config.toml
head_dim = 64
qk_norm = true
optimizer = "adamw"
Each number is 500 + 40 x the weight over its row's rms, rounded and kept within 0 to 999. Layers, rows and columns count from 0. Numbers have three digits each. The size before them is the row's rms in percent of the matrix's.

# layer 5 MLP gate, 320x128, rms 0.15, rows 272-308, columns 0-127
087:468459488475462515521478537548480475497516507462479523557499576508527458523502515517567566564520451465497511513506509512490521521523505450520490443530549501429538573433535495489492447424455454539411586491451513503589506515523452447504508473454480541536525497465524492457446502543508526496509540499507542500490514473458496428448503578485538422551468557526408458518529538425585506583460
094:526510518497469476522545483529506564457534454451495459454441452540527557541411507535482445540452459481501519574478449505499612526525493563535554455595501517507533511443450514489499527434535445455500442466480441522543532552445542467485536499491425553411461471529535517486505535482460470486515521511508481550532520525548482437488516477502527534405466514483505502483535462455529541454414
101:442498502485495509499530515468562513461476460553544536472500418502471489485501508482559438547497487522503501497510473499526534511496399485421535531476454541444630486516539514435525495571512507525464550506473523450501568509525564441509490473519485501465513536462515568483424526495468541472539507493441492607482512575544471532569560549525502475558464452534628514495473526490514513509521
107:477511493472534552496512543528533458478502500501578498484489499509511516555490459449558505583453523507534514531534482538493486521486521543470453445585484464529571563512534499546591477474501522533584495421496538548493553551624475480513518530471542498477480498509445426496485559485449541434494568524459532515511537561486485509524429468424448420476477463499522499527443479487419446502522
089:593546529440495485473499487511465430524439490463490589500530466536532462611533480452495516526367475499526504537457545554531500506548491547493487468549454458505546433505524480535527554538531462539456558404468491497583488483528493528533516488497532572485475529509443433454445483539471512522454474495513531445468442513481443462534522532510516504511489503507497457461494475389491502519516
091:534521514516488488484450481544504509471432532453472448502548459482531529504464573447532449421492558529501509459482496489567492467458496498570445523578445425542477448514502478500461551499523400571422488456450525505553447535510535454516454508459538481490515520478488483431462494506387527541478490566512609491440497516537460483528446537493521526547499456508488545514446501510578492491526
079:467512524525505553553450553467403454465504607439513496466519469535516445507491541455529457500479496501563492622542474528564539498506538558503462479557520506591513466523520478476542465516510487516491506475460491554462469499543513492522390530436536496486513480473455467465582527482505504435430541572515540503533560518524474485519392536530515515522481526517505552540546510531504505444473
107:420607462500567490490473517460465532541470527505525509532463516521459496514502502509503523490452478438419437451532431552518528463497495548441440473539468445496508530503459582484558519518573547416499536472429607519511486480576487467519536468514554478537456537466524492515482493471422493489549570516491481452494559534465521533437533530488474464497516482561482533509476489441511492517408
104:514480568473450585556430468464554549529485437507493536433526430535529503499432497466416529424482494433551452471519449526439528523561484502487485492549527467462465517581476499498561543500556446517549532445510479514527462510511579498513493440493609464530526470547418512516455465551493462462518547506502482472528533535499509469486433486503465496549501465496527529492465466536531420485463
102:497521537362484464538474543509469544522443487469497533445530458547473520380503461529509503492446475427544430538526526561522535519515525502466507488568447500453493502543530525484508499484500520481533574469530482501488478478446541463501496534529464480598458492533532457488471514439435442483591559513436534529485487535502509490456496425489532503461503416511524499478516441507413460554474
093:532453491535518532499514543518473414480428529494529517460508533528458473493514479469541557532509514417464463570492531535487511578512462498570498505566559542493548521454580514466527488483573512574447554526444512506477510459506453399490490461468521506520544488520516483482489460479429547457444503480483556506540543507507576514450553497526467519475448410568530538493497417502418440487511
089:487467487485505607516541480567462470525519499501547507388513508511486493484481526533564503483481444558503543543523484460477510508520499480466433555474496558441535527421560549520527453534518511520577517590547517559526468463464497494510439451470490461460487501419449457388495456450511506534461476507442593542502516479531420542484467452581503466491468442474484495526515517502484499517489
097:453461494494397518507505503441485563524586543450458499454496489525529504527460576507526534449421522475519504500503511485447496603556490459508497516571464448480474495488515533555581490519593507475571455500469545532517477457459480458466472481548540542483457553508534476504549535496505537433471493516435543535521586553507491447512439465451492503472488445512527491486410501562438533516496
088:516491546480565484483500592505562409483512436539503545494555469457472521475508431480501556538378498485519464478557443448555499498485477495485484546510431552504572457463525453518556510518511546523537465574454546572502446508588531490581487522525523479543501538476540535478582472481591506507530467509505537495477506492499415502485509526495507482488537507500535448505501499484405472453472
099:460570532517490513531501487492540493500501541472513551490442456450493497498534524515536523487502433456430391488560508535471524532497471509490485506569507452476490468490560482508549519508389475449506582415433532562468545533536468520546482452553486486508469521436534446420485517529465536502493532449467521512479404588464504504545544489486502542476500539381464523509476517504545502522439
101:532478486497448530564469513531472394488439546500590540549585514486428442425519477447494498534540533416521488465531490499476558584452460419477531446495517493604453553513509479519554500572460525550405540514552459556452512500520487438534488511497475506456488468479501497473440499551499471515510504541475524509502481520488492482480504538455482520491483512475499540519463453478514393525470
108:510483530532509521461471514568506466457432531566464506546433468546518513463450487545496481465501577459530455517527464527475490477547433494532540464531475556506460561478544492513537494511506449501465463513437474600573529526555563446523493558524519505510520499510537420536470509484506428443428520541506622488477495547514576416524478517454489453483567561453511532536472500468466484478471
109:548566575487527489501526467504476567447455523568556471497479447469473467477410519524495454555488474516522499503478533467449527546548560514518536436436474463537492469524514419467592473505551467583472505498459521485481461483455527524562490479512536447520488520452461463513521509451515455476429525558495551472511470526562537485526505481415490583526529526428520489514503442445511476403448
105:465477507502517485522551480464440519511486602445508486526545535480438550513488557563571494507516488489490457476504532462498520507549502487499489539540461406507459517492529531438518496508538505411509546492466530536499534501496496521568468455517458403542476525432534393466437508520455494451523563494491495503553539531509578420507424497436504487507531481412567546572482461504560475493509
113:545462502451442500534517490546477494504519543462501406533465443536496524498444520528559487482497522478540499543502471487524574462495548471477438446595434494534478447501504504543557504443486411565514499448482486578524501481500511556521457537540488496512472605457482408492472532474456433462493601491443530462459477526498547484526453465495484494505511491452458484482460564452425510465439
099:490517516530551635512481489512514479460514507518481504499518527513501451516498477504489490565486507452423470491452467511487528534560525472423437540482502413582535468490507517492441490465454502490506543408479534454453519556584487490562458449496562479498537491444458444479469542509422552536483465479467549592561489554466485481541466451528455521494478456577473545477459453441491529515508
108:473487522481506515449517484530484531481453581498483479510528446493502456513448508508473569529463506426510396518423395515509465515505535494523477529509513373520453504515459419491538482493493518546477524452495564572525504583491514469505540519469517499481467513502498477497362473470468476560535518522490508505490537471544473469425511469453549537474540493506462519425400492488577478515523
101:526466475484486484518477535632539512506506550527553462447538508451466499516500502461528543534486426493556439518529568493516573445556543495500463497531485465506533453505539457547538477590520477464552535460524574466484467514481470513543482384476496515475468553497405511468505496503588468508515440436447451476487501522511443478527513570555481557480461461496479482507466426473494504469556
119:533551425533476480496492541499443526489479497492489538463473473487542442478479442473596557505453450502507442498571516552496572489509499486481414468510486474454543475477554501521599463409499485469492493423445513535515506520548455528517516516535477532519489532472465431494455556501511516459521592520540577487492483518523503448600473589467527452434512538461460582472489473518463511525510
143:460521507531571523462525563547495452457517481439515561496478498454491431474519505400561501508471486428434515500469495497530511542505468544540487538534574519564528500505571549566514446522454510535528516416431495510506525526527531513544453501394505455501531485455523471504501512500467484469535548471495516494451504515492457403589392459471484464499530492492503503616506506492484471463457
105:556505544457456585453479482482510461560420489556492422485525499589458508474442549507528437522522509496404414489543439507557536452511557494481501457503494432485559461461472540586534481555488435481566500500530514438448487476491504448475488483512485445521482510503613505439447517474488565497468516512462547565536479510483516498489507519431535472474504503524503522461458525535464524522451
090:432457511470405494468488434515500470538477539542509453553509535496498446457468526499554484507425544493576473481477481519481574483466499564444525501470435502533474526502517524502534530457547418512520523500477490484506520547503484458507515528569458461532455553517432534538450562498425527507493512393396516431467486544461525467501536553555502561544556476455560467512492471459536536534453
093:516485497490470567596552474515551481494520505465480502516486477523515430460445462429476512470513554544503533524459461478485507572420490482528581505500465509577471535586482504459495491462522450511437579401520497502480549535511524471529495429523463541481506549474449549470535550493487502533459591531487428471443589582514459504474481526477446427519559531482497528489530513499438496494498
091:499507449483485456524473488501471517474410528473507479471540526546455457502468534540538558473441522485523449482509491552456529513522474528555520573564470562424528504469550479443516495549492412492500527493484505445534531474424487472511531483467546555489478522537485553437532487509445525565476534494438536538488514531489506502467549549450538477416498407477591522473449454598454508496408
092:488480514496492478559522449505540520493430611495507472511476489532474483493510474552429521539470485535554433521524550514494504526491504516475480466558510529476494438506432531499488527500561504511481495536506575471532533468497585465507555425441515408418428613513472477509458493507583471515516467510491560624480460459507458502471493464426494460472492524530469508439517437477473457480512
095:507516502526527581491549460461428439560465461483449461549491464477524537519450529475526536461417466471492479574429470479476544485541486482452491467546529508501474496471501474574553562474556528465458617452469555572493469506458512496479519504500447511601467542484515399478497492483499498464464565524482593452523481497522455499470481460517479565482486459484521522493543416502504538516552
087:481526501519511525398522503517514487464541445575493486544557461480483545499511504506505479495429555503520497497569468486536496491511475531495483525497481432407486563448539475487602567464504534516528473530475550551587465521485439571465532476498580500477503475429532528480469537500464550487480418542507502493511511491566603419555477479459532454571508423459520459528519509470508505526449
093:555483559475418563482491466489533524521516528548505544536462496516525447447537451396519493490531469473489492523477484520501482519558458572510531528514532431466503553520519551533572448415500534479532505458506478478514399401586508508561543482453497420516473535486438488475465487477560442496534547482391541521505497507473501468451479470463525538521550453492483433541463486513455485512504
102:562498532519522452493528525497547506495472476462492516446503430527516500448466558541427493467472526453489505502516463451456493571562458480480481514457479506419559540470450499516479455435547516502488471446542509499473459511519544521546490482426606528527473531386515395549474509495534588502537433570500517507465468527580458506464465476467539501503410448510551485475538478484528510521465
077:478553529496483528566493488545563469489507587525542448503571426492483490428458480494483533622498533550436490501463527466537469556516455528487464443458435523505505475544510553489477560610501554498541539522514507502500482510503472477522474488428578483496591517501538456502542509480520513480561567509488464556488569499503509532520569549454567440488505471562461519476540512563487469511504
094:549576528505496481460458509448563519498457483469459488504461532504458449487479486580529508502528465542502495534497549519517532591489492486462450508562599469437504500595496496544492507498432463551514464522444625519435504545522499524501513518497501476504502523428499496442488557580467528534451491501475518518505511412482542528505408490390533531436465453516467519525517458473513483506445
094:561459499449468453472507570484568513507461530527463430511470518448460458490454537483433491513498560475551460454483498400495482548528463499560473536498555548466443475498481467527578443536501484412501407479512507508534470490551509522557461523453493479523543559514454495527500426546527540540427487538509536463470554460578430481454472422451515548495531507480468517517441482527458513493458
# layer 5 MLP up, 320x128, rms 0.126, rows 272-307, columns 0-127
096:500497546466521555501475503558442497503471510519412451419495497530443471510514526595503447568466488464523531492435489468522529423502543477555474546440507464446507465517474536458473531572490442429478523530477528460505490404538486470495475510475491450544487512485452530504471486608445494486569482501493529502547516493542521483497551537505455512483389482551547549508477544524506514539613
097:496479549506496503530434541478469583457491562528488506408543487457514477522528584517491486517507490478409482440540511502504486453519512540552532489609556457531470447559549491499557504463492528542538450501468472488513446501502492540443566524514551506499536485484514579448529537548525461454560475473522467563533515499522502469542539524504502512553458412547479515405414558514534517497433
102:546537512498513513519621488494482556520544484478417517486494468481498541544508480510578527549472454458507521489422426453453523493525480481536528434521465498481459483467428512497473463512493476550414535496463535486541515552438427457480472443548488465487440563498476536471494439564432449490450518453486404487527475531492534505545512490498502525461483535486518475537498473409573556515580
103:528473500450474515506453515502464516500505486502487499446439443507529450418461509483526524486477589458454506463463533493504515535520572499504486619428524474478543457567539486518506417489501564523565497460511516496543481510522507498549501507437515458579553546487505507527486365526519541466554505526509485577481569519526553484514469491551508509510533568517511456504493503561587453539587
098:437579451472495565496425542469493497488524478414536539488501599440523505474552530507461522516526538515472540483547434450514501473486497561434464536482547488511457546470464484460510393560484482518563457441548461404500483523504469512496544589425476497543469473499558536511500489536497474529518536501512453602485546553448484486497513539440523474497478516524466467522494561478531480545464
089:494465468485504473435462449538571547526600497473410470423520564430540476523476614579531479499496532537551516481469516526542542476521485491541548482539472478470498525517452402531435535508506510500534498482516507494436480522503464512499471526519532482506530485476513524444464517497435533525470451509556509475414519488484451510511470528437514511636520473536415555490515544487483552512514
094:519484573408415499556468529576525489560450495529518515480490474499470507423493502531515515497558523476454486457463475454496521553478547485432517525511508470477488481532541611529515429485545424504526573427541531515550488487519508507525501394505448425545481489479522497461462487522425452515515494495378516537512516566483512470475510560501495465461508462455537500536463498516569465521538
105:494500489470517509511478504524448464435517500520497541481535495529495434450494510527476508576473495478474427439542482501535577430519511517528470460554548454508517499536553514496527527505454531449490512518419577453407508464485458457488521536518547571503474417436480550498499462541499568481449495607482561483581555495503458498516490570572547495458443459552561565496521522469483526496452
097:473502425516463481468508458539527394573525496530544433498484535482467442476450474441516556437492509499477493524514573523554489486555459468438489559470517558541415516460538513458528475498504519478472477546492502547508519556529468508473466506539544439530551541489482539487519564493520407599468447544516555487504498447520513503427460459472452465508533526403419438460511469508499493512520
100:515450391508492537524535565588487462548470492556516529544483556554469472489517562482466542526497568560539519503464451433519567450485453478442547415460456506473500494516484496547486508475460508596564498511522490521481456539504468498524492560465487470473519516445488474517514572463520593479479548539512457452510527514508468474426504492486483502547400424519502493555528552451486516541454
095:505580498505452539490496492485471503560504555449441544544568481511538464479566473540557485405460454553516496532526495475461499542505465533519527472458440450466552478490499518441457416484555466443506479444533520461518509476521520465503517477538441543474525452500546565508519566458412522549517531473490471499501483500449534463507413533430522573464494490566452480573532522439541546441475
096:556562500462484412541512471496509570468484530563486514455527426585480443486508493552502528540474563489507549475492515540498530493519575519499474505458488480459604504494419457455517514509463495541531471499539482540465508628444488447542505489489521536510385503527470560488524520510458571536515499473568528446602458502505557488502503482470516497521458497511484451456428459510535509475505
098:506531367530476517504490490510493492516510475450479502517547444556543496474539431506551467480528472520467451474497470531544484521477462515542425479496463371559527495541500414530556534522485537439517544550497537557469463406533506497475502468520490549561450478589538493508494520482410506496567471491493505536500512547497480500461480456483503499482471442515573389448543514539529480527514
101:472497493463428461458598519471445483522485592498460437492535447512487443611470506524537493497470483498485533529479476539496561533526471488531562579501506514473543559457542532568516508495501532520464498470517506477463569501466500437489539486569467510507487525489495501481501441499494521569504573411468570498519426518485559509522520447494455519471502458540372461557527532451512555537490
099:465451432447528540489511425486384477444591469476588493499572489533561541432427509516441455605500473524482508518525469474583476496448513512511555516519563551535495531499509562470481473441515512558520470500552479519463470485495521456426493494506452479528503477523508510455478441474449506468509487527488478575491532504545455486520506419556494463464494489535508490563558441452484484500526
102:448517519458481573488455456490531496497537396461480540482541505469433477574453506518469517484503525485401518420442494489533564413534456542475523545471538469478572490550507513515514412602542497469485499486470489483526504558517502422503536502516517593493483468526507491509548566480410478425486440510507470444533527517515548530475526501510448477501479444479509493496475511592449484511482
105:478493470522476479504491530507581533508421545507529534585544531412503492484431440486464496523568514519463437493472495467518527607497464457554527551479493547546461552536432475434528509520511484457488462515541528529503421540469523579490493482526419510528509429462466519556577512477535443533513507525546503509475503482515530509482500481530520446413539614481546481528529423510510505481526
098:461494478536579569436462489523496470431475525461429509468461523505505446466530526551557457506549497580514518490525540451447517544463486476595516439529440521452475543602439494515543441516460478491525403522493500485471514426538494482542548553429529465509484502496481500503468457466386500538504483538473518482546507482470554489508482463503525474523505486503432413439481547472449486480490
111:444452452490463422458501439417531416478487551482471472547439512455502451559462517475495505458494525496496486469486452548478577550502506553552490524567440493431512561455433471526522486539587552493563556545472484490483510512513442478548527487514540461528462501512511450476516543487486474411473528463548523420497578459447523476443455458469490513557492467482537547517547525548475459521494
100:527527434497504555456417469550549409477460530541541485463482499534432521413541540500460588559498401525519515513461461511554527475493435500427499558497465523465563505446465569491468443448480481467492459506499521502507505563499524503479517470464529512511495533473462524516472481521533517583429467458509484565496480491501456520514559472498497472422476443521508489525463474560510535399569
101:510560469492493459510515500543489457506503563459492435608480508460497431548512510494426483484476550548477501504568507488487471487436590412457497446418449539470554585482523470473447536525504543478502472576508543512558445499433526525490486507538509570471511501481485555474521491543555503501497545487531527594526524529487467445462454502532504521494524434516579551558528469476542448471455
100:567499435492462429553472574532544473475545485509577521487432534444464479557521561485575454455486522523508500481491551524529511502452431522537457477536511527546435532476408503455455563453420537416493527507524471519514568540492452472550485492525466466497445503482538533483521533572508493529409513520530501476582567535505484516467513546445467538533524478480544515471458552542480469490537
094:548499473562438436510496552424460529490480423516545517534501461512513467509449487508425493438494556379433515532469475490489514562459516531522490531496412536492444478470426520490474547542481494463497494515488534522536530521490518477527449435563537450470492488487422567538533445563533472525497534509537488481424468500554517541459547491501500456441496494476586400498504483528555481460479
092:512512477482530446580499436500463514523536502545475479570464536485475479564495545479507538551441522506442499498600602488528505467535586458571486484483559491492474530504512469565517575563491497511498537535455477548510403440529510501540470477544555539515463485527452499561447471490508505543531485482483534426523569495491503527512426606456530513502546487525563414489462477486488527495503
170:506500500519557513456536543525541577414579488486515554408489503400497402448509573412531468491491541458495542471493555534516504528545493565514518564514531489543581540477568534541504441479491525572552514456447461434491534553529501493518462504513506468509544492454495479526477585466481500478558489478539499516464485517489544438551429491477454496449501541537516498545536520519510506497453
102:488467584496499468441480478516512506474497462596504485504495396489542554479450487440532507494543479485482500544498439422447443516469517585534532454532431571498492530504479467468511552478457506562463436494536577472494510483476493526493522608422575458484449566497470531458507475528538549502508544508488495530466491431492465511510495404506538475504464524508549482527533502401460483490467
101:530483507569463507503533541542507518425561486461448548477552513454501480556496503445529415494490495517559483470513525521499505499527460546493562464571536531483540562462445471543525462466583518477503412441437480429530500461528537461459512553512476518520523574467494489523448502472583520519471525483509489543539564505519474477462501622544520597509465472531534483461446585526481494490523
093:529573532544460522468508510450410491509493506458527413516533452484556512488462505485502397488465569458500543450501540507520504528489499514549514545539500530494447477577437466436524478421524518522469556465504438482522547496514477433432525558504591507432506512421452543540438496483507483517516580502515465538538502455478580488455486546480555472540494437522570512517524482478540556517492
095:519462503520405566447525413512542499483485514483426525515569402568455420458499470502547527523494530483511533464513472451522499449523419444502466450513469496498524560483544467527489410419520482522602425444467438502534481474451525514513543516536463517486484533551498458500558512490478502539498462504519543498495483513439558510512528460538510449550451502465450439504472461478543482447467
097:528445463452541498510391544570507532532498518476506516514466588493555486507515516521501512522498515498464526508447563420527571442500449561477445453493514533517459531432551543505516546432507508447540568509500509573515537495490521525532551525450482525521509489536527520529493555592441501508531522565569521531427552492539444521522455519600473441480513446480534496488497583475548495522532
100:470485515503526498461487451503458483486556495507499484539502536429488542495516580491455561492481474497484464540454516509482571545486575438566527470532490556503403501407525535480524504404473543535497517572498478478396463502512485477478523554448503491528528476543552529531477555522533490447445569552541470559486571525456524535534482533431511470533529546440492474565540466542479430449492
093:428490473521522496549533472482538508521467547441473471525554482540517457507471546477464449474563441411465462534510543540459490470488516559596567366568520415518490503481500506495481452465503559517547445584468528526492525513518479459565510506447426573522458552470508443509501440453483518480516507530568514480555486543492422508468508500479502536554526461506451494464498484488456513541502
094:480510497462484529422495490472436534538549518501476579519495449504582537528488545484467551476483512442471512533496396496463488499481473517460483451545431455554584542547506475577491520498482534470572519459504494517507449530540525514466490515498567537506555515513448492485574501418463511485527487464509458597565550525470486510583497462488433501501439614462501525548515470518502437471496
106:511606429512546492505515617525563419485565514393478489532568452542468504545523497436497483528484487534496537454552509507492496484436483497462436556581485570519511514472436505588507491549491505543497421526458465504527448467446548541464514512483493558510519528497517513497489478478441484459570443514494488498416525536547504540487498494480525536536474482464469467521523570538476486453515
093:479447487462502525491601424411494469481482501430553560477530479496490451448452455480473509505489458489467519519593501482493500515499524438490513437484498481500518491451447460506521452459480513531460473483560528482569565489480462436588585463464484549520474468582529505561525491459461507518497439479479512534524577525503599486533546476552545524570468541503517471484498549500468438546557
095:554461521504437529466505443535538526572555518482436498507543485487537476528556554527478498538478502465601535477509483507499581522446438524528495487481549480492602550477547477486477467460490493562445499564533517512542488397433491435420499497429554504552521461530513468507466411500470487556403533494434460475516526512521416504459459495507481533512540471478480507532478514501437510498506
# layer 5 MLP down (transposed), 320x128, rms 0.128, rows 272-307, columns 0-127
099:473439478510430512467499540497542491515498529468527495565506500479459458499468539383590519430514488582492518539464557539443461573505485548501478485541502462529508442502506459538525540486472549518544486498552508422499468512506462537520469435570519566515603489435539474490507585445483514530452508502494517450521519565445480552485414463460532457531576527551504523552477474511528507512509
100:440489459449520487471530523490574533509427398445447550443484528562539556521480484518522468431463504467483451459576464447467477480434536535502437490441526510556493499450547465464477525487452486531525437510435514467512441460520578547485484515517495489494469528508530472534572458466544436524508476509559509479507604462432484517531537542475525490508450488395469525453472499534460492499501
099:499493455510555525537595494500500498469461504436494494451592530507472512489530543513514494500482503497461508498503541417517563526538621531514510412528471523523493535447455511455492573525484486466480507541499512530563566548554519419547421533435468440530471486522564518553467497495532556460511530457515479489529469517408395480416476500525453489507541488494501474513463505532569478541494
104:539522493474540540526493560548547502515452401461551422447470509509470520424513493534514571453517491480454445462528499506507542518556511566504493509551516480507604422495548472528469481472503537585488483474517542432548558551538537493545509494514540492509495490518488490438477488520484486503526542518530498509477522600401501510549484454462481530510579523517547540551493505456547439597448
097:487521472552533499465500538524482458498568538457525527514500461438419518427409420574520511520464501496549541495539454411480550546508495507492503501537549476473484574507501580467493451483453549511500476540488504464541559457432511569531473423466515475518518441525578521486474506500467517483537428449532500533466581535429463543424492464525493523484493458444541452475478459504519564515531
092:467445476453480544447511509487546515447533532482547541498460543440506535508541541490514590506551570513546553421521524525460491557514510443487504524543444552519549491509494459498497550524483548525520417534622441517474495478500473514431499487539542458502467464544483507484514452489439489477451545462508561494475449502526545553542518512477439464535488469612442476540566579506506529520552
093:482532527457414533489462543588531465619474468502539515491490468498453467496506557476526476487590514497451501521536524483501578586455487484464481523514499495491534491503521550473491422468549427536503525444466528516520443525507546484538500467519505506488537495470454508419440530458477490512415506519463553510463545624501527396511492506487525474470501437484504606475482521475490468521466
096:513482494512479482485565523470546545533473537476477469466469573421536557516485432494517457476523513563517591532490554454428506580566521478489544503488415493519456487470492488520501461555470462489563489499555425598551597500467475498532521515522518495541603542526478435465502531464522541508507467463469506517434447568493512472477497497484504514540529529493457477521469465558591500527558
097:463432540483503520527538421500561480539490506570494394459454504557571518537472511475539435437508506510522504532421484486527551462516525549531449459492415448507485515456519451524498499451503508551553452536507514562523500490492495526474518526467490450536545545526483493595510481500464468551508493525550488464548493474562459480499488435487494535462463471522514395520466504572457520407410
107:468522509495512493508517531512499531658481492507474480493498455456472517517640454523542520456566500522518455476466488511469480536499547459490542584481492562491490477486536560450519541506514459462450423496482460530475562489486506426526471513545558472487451431524530541483461476485508537498508541520515529491467534514486456489473559517540503543499470488564474596464546521541530442380526
101:504540478510431521499528536525515524492491524493479490481492534488497548550505473461515472481528511608477541486555514511533541512465519599502500467485504471505415507488562483475478417482498615524464476533562522446553561503495476450524531579465505486502452491454423492494456467462539497533510521488476539542484522481463553498508546515488431406537453406513462513592567538596467468532481
097:580560531514456451496494518491496551395501436549532523478517431553478492496466509453486547422547550450560547530554512470483437447560566502519515454476464407579511488467493510496492502492539449433523462517443523529529524493505490496491554464438509464450523449466476514485548510503473549486571530512480519499476488462594482494479465554472462426496438560475510551505486408534509467489506
097:493541436491569441476495553579487479502542483511548514580551560560535476471515516430499535449454539451453510530520495469472529489463491516554465474504586463473521472499420445472565503498476640508494549491475506500496450475522519513441548482466457463421493518457446498422469511467463495498536490478557525459501520589515542505415522509480458502525513517462415504503480477513502436532518
101:426490464534466524482483513490538595499449545478440444482516466493467515517464465461515409499500562549443489518527476497488496566534487494538578477470578504533517536519488549508570469522493561489458552441520480491456525498414561587492546507507485562490575497511513541514486498510471573456428563487555583453529516469530500475490493497465471478444543417442466502574561505474494527503523
094:507587507511514517532501540520490450584510529517440603539474519501496513563556483531563489494542487483495493500453585484497513554459476499494480521539467493468578470560463475524495464518381494479527538520486513539496452500455496468488434490474548477499607441474542534527512540456494527506500470422459472478496493552551524512565468514480574569505511504496493427584440552509583470464496
101:523504532585537478483473487570507593550487512460509521569481444545536512474509537418579601473514476532493477451465507492495486564542503490490475433554504548538516470547525531506498464541490429478529569513502489546539547521502463465508523429491492503568475457467481454523583493507531488502454479499493532499528521524414541551463509491546482481531570512504582533480458605503534421526547
107:488433472548510494591491551552556478548410520486574558500516503494514515521524464547511444535568510491497536464531552543514478586500577544536499539455474487494457551522506451560573591540566510482475488553495452477560533548516521438451437473565485497451494506532505611519477554495547468492498513508509439539502503515477526491539501485456549533473527585476524515517516430500516529475478
100:450448472530557551495470542511399515540566519472494472444459507402516489521476488536481507531537513493483471513513527501516497482423483540497500569505478446532457526495503536500526515498506513417566442492522515460516499453526518452434523581493483543510476421432446499445531435438485487538525492434500512487506456440511450489465511483455468530433482537571457476516522523577495584620508
100:501502448466490489504534520536519460515574485498509519544471502511447389493551518478456510477479508458468558483556504499543578530554551572521492443472472524481491542497459426507504547462508575553503448513520444470503528492476395492489502540432535476508496588500504512466465579480510451433483508498523499526492519502436433482421528453493521509557572475504520577502574494457515484584426
098:457451478492425522510476496492503480451418497460531444481497512526464525517445452511534460450489490457548539452512475534535467479534558525480456458534474562518514489492518458451499451435507510510500491471428510574553473458466485535507518489487486532517433633443452522514538532522410514462493511543444520523469508529607606491501550463533533423505551512511525566494450472530495479570530
101:490461530548417495506503459477491476515477509447480561491524554449562609509552515513524462488491449526524487549552538481517502416488452459464491498461538523452445459524509472538533508590478515442540474527588455518494473494495514427477559468491519523519493460429500514477430458478493523492476524501516502531540435390424467475455549552487535492562503515450487500431574534527580530530509
102:491474466518511515469533540482541519468410481491466479476506499456516539432478472472563478497488539483560511503474405445534445491530551451509491499465505463381528552547499510476495547463480530556498470473529479571470493519520507533477545515443423454482534490495521478527445508524448525496471554473531496521532499606621576481575512526480498481489532408543516539519535478509519557405505
097:479503536539573483487459471512478486476451483497437457430538493504501525486515502432506527504510494449469440574512461485509471453529542456530429458523451551459482480509460523496482527453472536572481511547414515578512442442492551511478555460441547504502534508472495510518530492409449530558515477599465529465506457538550440463499434493505562460462414516536424466478487525529493461408508
095:521459489490488520490526509478554445518433541568456416457536520512498501514430425442530399474485531566519560502507546469456520463531497538527509536528465567522562492491470456551544484509406413531513525475459517510511500522464520469482516494484491580385529415481521559439450512497472492509458526510469551454543425474502512495477534551521571506509486531444464505495497513527502419463508
123:482520559460485536479513569487566520490500466510505527499507432507494449443505511399538535502468526455516438491535524529495558518513581513532500562549532523498570489506464472566543504467493515560495480432479498402494543584544497517557496471490465556489519583537560491462495572462500502445501577493535532501450511543371485496513456471455518486510515501604480514553480518459491454503512
099:547540451446528586465481478471477497430509514474504531492495562528464456457484493501532473554522535486465463531509449497575567478537483510513579510495544500512498507491526471490489413543509517527492497507545524481557503501542519449537466443509554537506566518530528529476463500464534504511571517547518509514454552507427537491606482418574481443527484455414527457514562457496521383573549
103:556528507444419428544517456520453472520471520530475424562475591471456549434476524520488402523478512516482545455474504398531445505447501455470497565507482453459530449477447560492456524557462427555485468498402496544503516500451519479520486450509521481504439485538471537563449551493463498474491462476515491441443523436509489469537575516558478508447522535514480494495478461484502493509547
094:480549447543546528505498494452513490415523464532458557460503492545543520511475489462454578497481537545490493556542588481386512501506513475497560497526476511515470526550526515485581514500554425592514519528487502474487498413490513457469455501504582545498471532437476465521510518455538489453504475511541527442504461453391531432515461513512532521449486527486526440434584493513489461449546
098:545566522493567527510477510518490476559545516493507500500544516430475529553492484505456525563469472570498437452451440461505445476457542544513441431542519466499468488450446482543500506573491496426495492491477554546520546499489435494513498507428487481520415439450513462505520508512462459459455481571494468528462479529552474539464626538459400484508528434558469475467501545510455492557500
095:533503460585417465508569488492536547469435525436476473458489461512494490504545475461504486483457532500521473509405459516514466484509479476509484536595578554473485512509492432533519539499436467474557471496509521508466447492411483501477549521509476538435542502456453447520479459470517450490413448488465524477520498467528464513516500538564551535521546566500536464511439458457479584404430
101:488465514540473529493451519503512497426576492464550550514532491478433444437505539472571470554491538527516508460471595488540479494465558470504505455536481491464519540583455539499484527521511551514478498595518514579457529499483542443483545460497586487496575474531574551532461481473500493502490497569465475474440483478505494531483524493497428459488552499476594580417554472549521539527461
095:508446387418521470541500520480470538422552441498488470460538529525524495484505451556436456476577467517492518426488521502508498507477532466514549484496499492494424427461436522525527541489534540494521505456545437464483550449511492523476471458480470488498387452432486507474487552452508509509450525453452465525516459515499538436468514531518536548452484568461552557454477609496556476501512
097:475430512461488510517528497515467457535575506531510523515467504551488482521531536519504532550494493451502448461524555476512507501501528458502457470457520517553520548456427520460482486548508511475467456438488508456510506652521579527478495474483427545486567533569549506524526558476501483531512502551584514503530543524376578423555509448508491469491499527530559491573489455485519569530466
102:475490536492495552512522537443516502544470536520509553470486518477603516571430545534447441520440509451507532482493538520488479598563490494487482504577498545487563493493484498499494506520462549450519508449504512570424521596473535488514492482478472510437537512486518477571482548457469462471479461491548637489524501530511558446521460506484525530451443430500443432494561514526514460440467
093:586528514489499565476422533513501501577423468552470528476467504491437511517523490514559421470496511528578481507477486393494548483456510478483571541482513529510522512479502517487403506488560388594502546449477434513508496494497519595534517425560568511462492487468496578477498495476493452572495492539561493480487490504505519527469486464486479547534530515477519479468428515526531505505556
103:486519486530495492528521431518494568411476481580500514539447480493573510545496481545500458546566509506477529444558507517508470496481533517504530481483556551479399517524513441508439514489446548492486507504504444423559484396524586519451501484527537480521543427443462449528491409452497555489525524518523536534560550465457544410509530487567520475509457497470523470469504533511553458477547